From a checkpoint of a small transformer trained on Wikipedia.
Size: 8 layers, width 128, 3 heads of 32, MLP 512 tanh GELU, vocabulary 1024, 1.65M parameters.
Architecture: learned positions, capped logits.
Training: a variant of SOAP for these matrices, 157M tokens, 2401 steps.
Each number is 128 + 24 x the weight over its row's rms, rounded and kept within 0 to 255. Layers, rows and columns count from 0. Numbers have three digits each. The size before them is the row's rms in percent of the matrix's.

# down: layer 5 MLP down (transposed), 512x128, rms 0.111, rows 403-427, columns 0-127
# up: layer 5 MLP up, 512x128, rms 0.0916, rows 404-427, columns 0-127
down403 088:100161169135112139110157157176110155135139115105116125111190156122148158143162111175144142133144076084132103155122159103125083162101159149124099105167131170106126129111131112106133144109106132101156106127106122186089123085142132114122106081132128134108127162138110131102153071136093102113149120163144100121141160112132125078136114125132131146164124125121102135122118104110130133114147
up404 107:122121154164159125127098129127175133130167116117099114096128106100134132142068127094081122147110112124159102139103115119125104119174155115122155121115116084111123113101069120147104140091140066144104167106144138102117101144097115128162076159138108137141157116101133142128161176100135085132147113125188138146133140132142147134101127141121131133142117164131144144141131152184130134159102
down404 114:123142129151130133126131072078184150153144169117125156129110088096121148134106106076126128167144151086122155154129120151135118127128106180152113095109173192117112151119145138179113086150127124134097156149144098131136120135127158123105092140119143139127103135114105129128158132167136131142136177165119165139115130119128108158133113113111144131088126095119142145078090126131105140110086
up405 118:131106125112134123079100070149128129141166146133147096103100124130150135141115146120130129147085131102123151104135123129115129148129143147114134122115117149057131152116122108147117121167138108096140116119125157175147116128195121117139187131168134121106175140157159138106124157109110110131121137146173130109119149100157098119075113144144116157080096143149122127088155066099129101154124
down405 108:131111118142101138141156148171111126125158137117126128131120106131148125130146118121110078185172160136055151150127143099142152083134076107148124138173094109128119124125160156114148107144135118117150101091164135166135092134125146123175127096134111145119118112115088109094105137125137140148131095165124151093116090144111137121140115117121094149102122065103112145100137135079154153135089
up406 101:124139144116110122072110174146121148117120138097121127130169138116148137101156128158136083106140129087151129126173116134128127170151098143092130116136140143175143159106103095157148133114162128199143079145160109147147092159128138145112152120116110148143124180144081153100129116145124088120117093160138115114123140110167116117180114161081140125134145129128112108135125099120146160122163
down406 090:173106115119149142188131142146156125107113143131147135141112140173153136183068116106151127123170134116112113162171104090160131129144143132140168146147132141136106171132128127106123127168112141151082143117112103144144104099156093144141147118129156138106154150120149141146140173124166156153152103128135131151093148160106103187102111119174103161102136134167142135104144138147161141118141
up407 084:117127138158112171067104108084134142130105119129137150138138118159132102143132124169138107146138133116135201132137121101137079132117139130105128131173148150123125148144144103147168193159117126097160130118120091120112105100132155105110127137118074148149144110127132094108121138185090100124157163087126170156110110131087141118117149149136125132146133118106125161115172144148162160103122
down407 079:140145184120058135120145110123158111148117123146136086125118096158115124109128128097166143083152118130125096162091130165146123115175126149128092115110130073144110173109129146119100139121114149110082148087146139132092153129146123115144123175147126155164111142115143148112110146145155146157094120122170114124113148131125104191139140151151117121147133140138125127166073128128141078141141
up408 104:100123092152118136153140149158165131164121118127105139146173111119129121130105133094095177155127085141125126123113117124128154137134163086179108135078155122146119129081082151081152129123151136122148136122140120102141072139112089121129142105097126136122138126120098105160139119102119122135117174123117095119172081145105165116144150114116128134093126102131164182141119111133085090154168
down408 096:155092107132156137118105139177151145114146124106118130136128122092160134094132146135138123130120122078100133089176131137142130149089103091135135098095153162158189121082147140119119152171142131113147144138111127129113113140140150121086104117093138173111117108120125103126103095129064104088138155133117142142114113124091099084167159126114156116161164093116143097115130113124147171155148
up409 093:119135102152135165104155163131128150126110122124128145119120166148105153146127115141150083160099126093100113147115124092105149101070179092145090115132101149167171143126121135158115131106135119118120123132135117135124146106104155117120160110164114159095123120092107126099115092093186156100152173139121139091118113086123124135117150119095130108147124142115083135150089118159100103112190
down409 082:166112128162146101146120069122157124137153124136146127133122109164138076110090115157148152119151141152130111104117114127099105124140093129128134147100132085086068134178115170123135138137098183162109165128147105135094140186128138126170126123107131116157147161148181121124115148108109121146149111180149119130157113127142134157110155132134115135125143120146159108107121082134116084145154
up410 108:158155111148135101164141151096130143130119125137133190129137130169168088149134123119130115103117104152107127138145131118097105196093118107121134172146135149104172088132073104154145120153112125124129126159136103114132110106106094133113124108154127112136134134123114169177099127147161074089141128107152161160147143110148109109088127121135115175124178142164096119139115096121103116113108
down410 103:115095136153154115136109133155126092170139108130137141122135094185197137109119133155135147131062157151158132098115150157119158143111180119141165126104117143140142168143141128092103172157118133142157138104107129144118122120135117099134145113120152066165147102154132115164123161145120091119133130116094121121131091123147122131131164131097098101171094098115120114152156145134176126138139
up411 108:127119170156095104129099118131140135143093117146136178126133139121055126098100075110098134134168118142112106153121095137152123142142119123125126141150082147134123134123149119118143148162114134143142131124164139120128134082123160111123092153101150159176160117122095106104192100116123129134177144134154106123164134113131140134109144148134081103054142117151124118115103174093129134149144
down411 117:130112123127186122092144127130134122127097099111101138075134086123106156115103113105150107160127125086119102148110122126153125132133134117118141096152099130109114148109096141089102094110140133148099127130094163128098161147154164144119105114077094141110171124173168133123133115192128170103108111129106125054110136086096134139125128100133144136146135106081156162125116127125161128124121
up412 108:142171171147150097100144128116142147148138137117166162156120139082110173095101099121118161145126139082143129131158098114137099181120122109168122060104164134116105148105122075125145133121084162123165141135134106152141109103149121137113118123143134142102115140121120133157127087116075136098096090127139150153134166142119104119113106118167174120115135140156126125091124123141112162137159
down412 103:134171077086105132094157092131115125096183115140123106093135101137097179141180132117147117111122171112147115143110151116147160065075145152086116168144126145107129125113146094127110103149167119179144107150147115123124138124109156126131142160136122095127103102123099136126182138167104129111150141109150114151122115092125126172107131101117151103145136116125115126125123103120120123088137
up413 094:114099103106161151089138116129122115169130148157132106122176134140145096125104110171132073144131133111131105172155124151096127171154140118116117141099130160126133128104104103135126154101132123098133165135125117118149090163093141090141157144112115139105113132119092195118146117107122120118125138149122105135124106112096166121141108101158158107169104143129176146181134079107084095139095
down413 092:152124138120132135132115107089169122098140106151102181151135149159129112155099082113142142123114144120160131102126094121107136110126170096102112150126084097142133116107085169101119161147123138102108136163161176123135117130109108126113133134101161149181119108124155113116126173159140146171113124089157106106156140141117144098124151105183121107138123162182110085146139123163154120110138
up414 097:094071112142084111134120170167126117118136177145128116125164129124146119120122153107070141094136110119117145144068156127168111145129139106119119103117112088163147105166099161121154140121129118098111113133121151177126144164071111136125172151069122120156123124077123115121130102121134157111113104118114132117119159119097094146121137140125152168138125114138091147114136146100110149136175
down414 105:130163166086135145118143139131146158134109116178095164184080160101105104102120134106139149129096128066127102140136124182126156145116149100118167154129134126139072180114093147107140141139145126102130127117116118105124123100123110110158106103130095135087140130144144104178121132122141122137155121143112156103129088090184118100112140160154158114114124140141148143121135173145110137152135
up415 109:102106138139108115160133122117136168121123097105136130096132137105182114148096090169130089146138104114139121130131144132141101131083070109173163156099097130106193152135147105125084160114133112092143155130117147117107118110121156127180123089135090106133149135109150133154069126133125129123141135133173158128162138143163113121092144129155106151090105125170105139107145127127115100115108
down415 120:151104141111140112133118147113123079145143124122139119120128117134122132170140127114129190151133089141130169139157160124160128116134111099158142166128126086103111104101142144177161123090095135123088164158142130119158092132124105133132148134161108131114110163070137139067167135140116131098086128174165161122146140159117166094082128146150114159165128149121129116118143118136130157158156
up416 104:138135126112150118133128155102137098164116172131114096126110107115162136120138130131123109120097113078114138150117124118144111179131124102110145126085166143075104157100142114126121093107129075170140176134101130127109119103133146111126097082135087192180150111120161187120130122137102133104112134113123108141148120123109120186112095141132134148131160115108076106118136120125106157093138
down416 084:145178100096148102150105131137112104137120175137144097133181143118090109147084138128103123111128096155169083117145084134125108104128125128101127155139106123132135119159182157110124132166134154096134105100149120125143123153127102116148163147117120114117125155092123184132142099145120142132134120128189157109107142093179153108145114148140119134163142172093175130153105130169154117135129
up417 114:133123141141150093093138110105116164102135145150118112135094159131152086127116169153145136119122123130139131140149129138082128105102096156094079114144116171187144131138135134118161070145150142109137157138139146109133118112149095150116154085097149158114142109141139148145170111112068125163159120137109125136094127160107149135105134108088123118199143115094130155078117152104117126141138
down417 106:126126095101125115109177118149113140104127113121142109122128149082093135155102132179107090124154138109093164106185162109111115101110123134087155130130106163127136114136129115088131131116143171147140118150164119180161179110160107097129139142076154148143149163164108151120122092103128084129141090124104137122130114113133167155150133101116122117125129143129085148146093122131155141106081
up418 104:066158098148161126127106162113100137179131130142176132129110147093101132135159130135114173076168107131150129118127106117087160140165135119115138129111146133096104116138105067114128119110096099094139109153135084108117134126128137154116119090168114160106144138140136120090152147134131129088093157121149096099129136143111170147101146140100104163122101139109083131117112114154158163128106
down418 108:158125133118110158108127119096146146116117100095114113111116128125128087076076098102118087116117169127109122141122177129108120157157114124162155158104135134094138132126117132199109114137084112142157145143120143139170078141145106127164147115107161113107156151098165119151099121130106164109138136147124181117136133105174100142154096144150106109163124121097159135125149129123151111113176
up419 089:160153127143136155126098117110099142134160089111128113138161158132119120148168131137126153076106117091171135164130114152092119100162125109120144148164139099094168137134162134150131098139110111158114158147142136168141124119121143125093101133171129159129138121105107154134134125106123110101112109111164152135179074105090089115158100168182115169110089116140119138115121103115105134124174
down419 095:131119135150109151128107142123111122119174137116147163108110131112129176118158115153118102072087118142158106082124117149180148098124076138109135098122115138159144132109124139099135098146121172099165133143125117100094136131127148112145120145108152144134151101119132197118161086128157108109163114112108127108098109140150189141136122127094137165088144093142132130165100104118159103098153
up420 109:136125131124123059131104100118078154121187129116126107068133154071154140106128102153091105101115096116147121136102104142124125158133102148104145110136124132192124158099140108089103116152135100110111110124177113128166187134135153113130143111092108135139147114152130139082089135104126136119180142118094130153150120131140093115154115126143139137141175155152138129142137116150139132117122
down420 113:177148139179148140180162151156135108171154158123131156119155107164147138140132167136149110141131117140094144114153146165152109135116152134154145119144186097116138153168150156125144122132144143154144114091131133150159163171130158138153180127099129123155108136090138160169137156109131098105106133109138118114121147120162121142122129140111146138155136131146096136054123107147165125162151
up421 101:096144135145101145098073113159126131127115137125157132135115168160135124166068135114081154130179124105174122133147165119116124160143119114141092122103141131123178130130154095123133091092126127171118143143105120122111133156136095114129112109106114152150153132135135136113163144142128155131133128137093114117180121129127127138150092138079074157077106131136147113114082158188145156123135
down421 101:156119119166167143114123148129143093137153117157130097122143116144170086137118124130116141121180157134084136122147164132091122130156111153136131151158106090090131143107103119095137122129156127116148151168145128141116097096133128096144098131120149168132133107141126171127094142108168153156182123096125136150092130128144057088122106165076117172119108147110134112114081111123121099119113
up422 101:057145124189148172141138126120117130136132138136137114116130148137126139151154116154136101123078114142144150114118088116146128134104085094124132115115093156116151136111159153156129109146110103088123101154155171102163119134110136119091126147130127144138108168157122099148139103093115095112078150111101145129072143113108119106125161137097157106119136164144112148121203103155118154106118
down422 093:165139110130093122120158174112131124135109151154129122148078111130166086135102153096102131152150094124178099147137114169155151131159115126095105131135125083163120127140076135138124115166161138132137127163095138093123077142154099131150135099095170139108163172097143152161117165123137134114149139141129096149110125104112170152119077121151144111121149113102132129148089104136144108135134
up423 091:124152078128178110124145126139118167076075158123152070115158119139151146140152114135120115082156126112157151102099116097124102122137124127115144121099106118153135133165090100129115148149132156122110120102142095130085137144120090061142116141143147138135128131168151153141130125146120117180154099095192109169107107140120135117133127105134134150128113142125109142121132166160080114140157
down423 098:066159147164136162126143083140146150120101164132148138148123105135172138097153165155131164154141108155111111082101122178138152134117089096137161118163088137136112141105159136129125144084141137132130125127138140151115165081155170133114124119160134105112128115110139114129131102092153112115108122095100100082100127111103103136133117117139170112181141124123136151128169098142137100146087
up424 107:110136084143113186139132147110111112141143161104086064132128131145158151110111141103104098126150107090116144159118103120132162148152136102141128091127114142137089134141114115111133144183159131166122114151107160129157071138109097130174134118122106130109173099118137082139168136126136151099130173087131141099179139128152107152157125131141110124152128113083120090130116116122144138141092
down424 096:155084137149185121134131084107115149100134129153152136108083125128162074128149117157160150143135146109135107129133140142146123128138150159079131192103151137132131116160134139128136110124174128138102136167167128113153144109122159101123133166155103108139136156090148151164125087180127158120137146141111144129104097127111090145110165163153120135139179111077120146125145164142126115140154
up425 104:144113126133095134148164146119131097119048092104144117100100171129149130144157084151102149132091118140119145163119161101141113153135151137162172136112065123129129169148095072091122142137132128151140146122114099132140133119128124133138109096120130128155146121119112104154149153129113140124091085149110138093136165138116160148095138145110111087109072115091130152149106147143124104133089
down425 098:154181154163122121108142121133130155104108120098117151145155127082144143088137143110143116113158098170119148139143090146121139127146160104132102147131092089127132149128137116138109151179146133130136136146150136137124160098136111111128133139137142171145162102140114096163144112106114150130134122063110075093152142133122098161115135142132150057109109077167140109111116098103174124175125
up426 084:145109142121127159101148147149153100135156135099121098083148128121173171136152113171128132117143122130142104128122126142137145138127113138163098107151118102131105094149104108139122120107125135132123162142081135093158126164116121090140140083143143137115137082105091110128130144135094130127152160078104121129175187097179142154105140096112089124088120162069146124126135133107187124144126
down426 090:133130105133148153148129171134170138136143104157142167177109095145130114144152090089114119131149128088140149156147113146065143085116141100118083103146091164150141150113122169141166150175127112137099135124186153163147130126155104131111118153124136140148158113135147095166163118110142106150103111114145133130110123134123078120127144123095101155129116115155110102171083111116105111118149
up427 099:133117142112136141117111149098115143122082131108165114139108108094158118115146136108075129157159125143099124171130119130110117165146105117111140188094116148157116072120134150119113120099175136112143130115133130140123153121135109147115158123096107114139170156075146094150123064163107139188140137124130143115127097119156119130171076116117150158106138115152172139085139142154124117107155
down427 094:153128179097101111083119149118123121161100165152163156152127150159159128134149101095138119101156114130137156095110099106172154092101143127157111117147149146081125124118111148116127110124086160118141125142139158113116126102148120096157113128071153104153112134164121091104120153134116181077095151143160130120095167159142107153110124126149097100117128154111154128151125133123142154167104